Weights of a small transformer language model.
Architecture: biases on query, key and value, tied embeddings.
Training: a variant of SOAP for these matrices, 239M tokens.
Each number is 128 + 24 x the weight over its row's rms, rounded and kept within 0 to 255. Layers, rows and columns count from 0. Numbers have three digits each. The size before them is the row's rms in percent of the matrix's.

# layer 6 MLP gate, 512x256, rms 0.0476, rows 265-307, columns 0-63
098:092128169105096136131123099118156107143111096076165136175131158163132140107139143135135118147100102111126114133130124098123123156167142107122130111166092128134135091135115143168134122132137103
104:155121127107104079150109135111097132177125146118119156116139140142149111112060100139148158128077134109118133088119088106144150142120134137130168122160130087135102135161150144175134149156102162
101:103144151123124150129093163105116098152102092110127132150135139118088127100103186135144105095166140122139103117156121128173142169107116151125183136118163125127160117132119115114122127151135114
093:139109127067099169134136112105082148160127109132175122150111128161074124110110121148119104139103173098139121149175130101135146145118064130133122093105151176099092164117148121130131107123183143
099:139167112141120151162151121119118155084126120087186127159116118123138128124137144139087113128131090158112076090179155087123137113084146077079114171140097106136151119121160124110134138138135170
096:138157121139169169113143092130146111124132134071102123097120165089105166144150122128148141132108085119109148156144139166125128144166125150125124130140141118164132110106134126108135078083088129
103:122120120153140138177093126153143165178120143123130162115126111104171157101105135138153100112152118144119134116131133159114122112107120129090149117139150130157145141145150114096101168073145094
097:156114168142127196120142122129099153118109111166180113156154089133132098123139106098104151119148094124139150164147126078109134158133116118128121140129086116116137149151153123144140112117153133
108:143134139085108090146133084131100111114094114103105143154154119112111140126146063126136123091144145176122145124151107119121097078128117102139126137085176063137146121140132143147133128120145139
094:135092134161167130110113133156108149114122141149138131168111118139117152143111165151203080120106177170125081099171137079151175136145110127103168153121119095111113145083140113141114128123147083
104:144114143130150089081095174128142127125117128152119140140132144144114114105096159133167130137164176084139142118126115135153163150135137146142095142146147122138142156132141134070126116139170157
101:127133114122193094142176103108145110146094137132092170153131162142100170149114134135082176164149123134172128097065109137107161152108150113161108139096146099152093126151152111131168104102145136
101:119158154147120095158134142114168153170106147121133135095121117108109131150140144130113132126119155131103131119146154119099161130131150114141153093110129148103124092109154137101113155106158137
095:089115126156145108135108160128169126121135135140139142104107095146126144101138111170129155121155089138091120128118178138128152145137158099147131122135098094114134125164138088130142121107152127
100:172129142143121106126130158138112108108124099110088124139153152143091144114093086160122091093140145145145106143160126104138137116129137083141155137090078129134134150078113136114145118112087097
101:134135159100119117141086116130117089087137116112155095111109158145120092116098140132091140125110080165130091137108140103139130151108157096146104111155123144132148122045123136110144134125137135
102:169158135142122123127133067083141147064123108107170145112095145132130113148106147136119083144129101095135142141122133117148098092093120144111106134179084105119097188117108099096117115103132119
100:117121153142194116130137112126143156112127118130141097124114104152152126128156045173146075110136147123153142120115109146098128116117151122138109132196075164113128119127085100147147144161130133
092:135127128155143129118098119104100140119132149111102179105148153118130080146100105074078140132079153111118146138120136138136175148128141139154105153127134153077120142113176129114174156120179108
101:099114115114192108110116146122136075153140119088121137121134123128123175158087101094111168136134135134184153155119117137139104091102178147149144135149138157128136133143088115139155120169140137
110:103145180101147150130070120113158092179133094113105119174134099102148108115113136120122101151109151150112094123106135150131112128159157104144163139127176190180174097090114129139163134118117121
098:107078173127149138173145096150164146139108112140105122178154118130161105134127105115108123113120152153113149089155087126111135100098114147141162144102130177124128129154155110120131129102073130
102:159155113126113135095151189156124090117193084139130109134159168166111123147149135134166115173152127134093132130126151128136152159155180106134085133093169114104118153125146140116121121152106156
101:091149134125074123144133127131150092116196095089124109110102171154118154111119106107151154136111139131121135137149100118157068104143122109123088104122167077148120171158112127115116125151120186
101:115115144154124128114104122158161093152107165135127140116108097177117120136168102141116133121129103155136156158092115105092194115104077096122157105155124131106166106146137127121126124155122110
100:100183076134177133081172120134148148120096096108135167160134137194133166112131115113121141145094114130135077139166102118147122105167175110115100143138117122118164198129140137152085122148168149
095:157166068109120163122104130175174139147122130160122139132103120167169182113121144149113151135069115114163129116092111119159089127105125128147187140124116151120154184109121129131118136127106118
105:142109144153139143094099084145151142102122115103135185125138145111125143111143107167155108086134119138158145170166095125109114067188104101122134150148100132135164118136153163084141111125124143
101:127134119101148136119128103123154150154165147101146081176160139111176115132080141162154089131150140131090114149134085115128117132158117116108157168140155144101141108138134157151141168105091067
094:107131163131103082120128121151128143078121127116132165149130119142107145059139084133125074148146103162121126154135157091143122128137134137155141139096104098128111135092097143134114143176098134
101:120093131142100116142116096142105103175153133122109128196150127109130196136131148110138123141146135141165140156163122145111131109150160139115140155168174145085112139100148180124087087139115085
103:129147117118166151154166132167127112132125094147106127105150150100090146138109127158131143168185135119148161117125125177132122062095148143121093171101148136111109146132112112137159124132175107
095:150125121131165114145134115139165138141110107171167110127139153134155139115079122099101132108107123120133140171094158135105071124090114174111116151124106129167167122122106107125121171127169106
096:142097141140104123122107109096158135095102143145136136145179148134124085151157138124146154139103126131148120111108144094122102146132190083144088130142139120117133138120110167164123109133034142
100:157107149145119110129094126156121133103133156133151135157168158105116122143102136126125095119131123160064125110162174150086146175131152085156147111164115082172163152147151111132099091071132123
103:147104125102153159144132152097167164108147136158154144128144138137125166124122132113106130144161146112169142120112100113104154157135135151086138164085120156088139125115096134151143139138098111
101:147109125165121126147137135135079185141099152095138118135099134115132123114095102170140159120112127167142135126152106144109162142174160122132128100112117128129118150144149118157143165128103105
097:103116123157116157159118120155123160096098135122149140131173122143127082167081153137108151137152111158150087136137137151112133096153104134132097066126138093118115138162168123127115104120124087
107:140143116135110153140144139097128156166142162161120096151159146131139152151097132119100113126143143126119103109122106155108134096110125128154162110120125086167148107123108116189119108096155154
097:149147139128147113090136102138142114125120148136150168142161115136124119139141121165145082097149152123105124172176122136126127166157137121128158110142099151124175124119167130163138122088097132
103:141167142110150150111159160159108093113176125103100152135125078090150154120178097098147116107138154125103111150149120168107156140116139105163184113130111127132102149138083141110178098126152132
103:136140126114156150122174094141108110147139142125121113106100145081172164118106102155144116119152126129131111139076115123113099166138105138101146097117109128133095085148155138144118162101120114
101:173141150165133132135125149135153104114126152131079137126104119159144140096138116127118121122094119121129154112163138134142132098145124140098148117151158155130073144161125121132140105120136131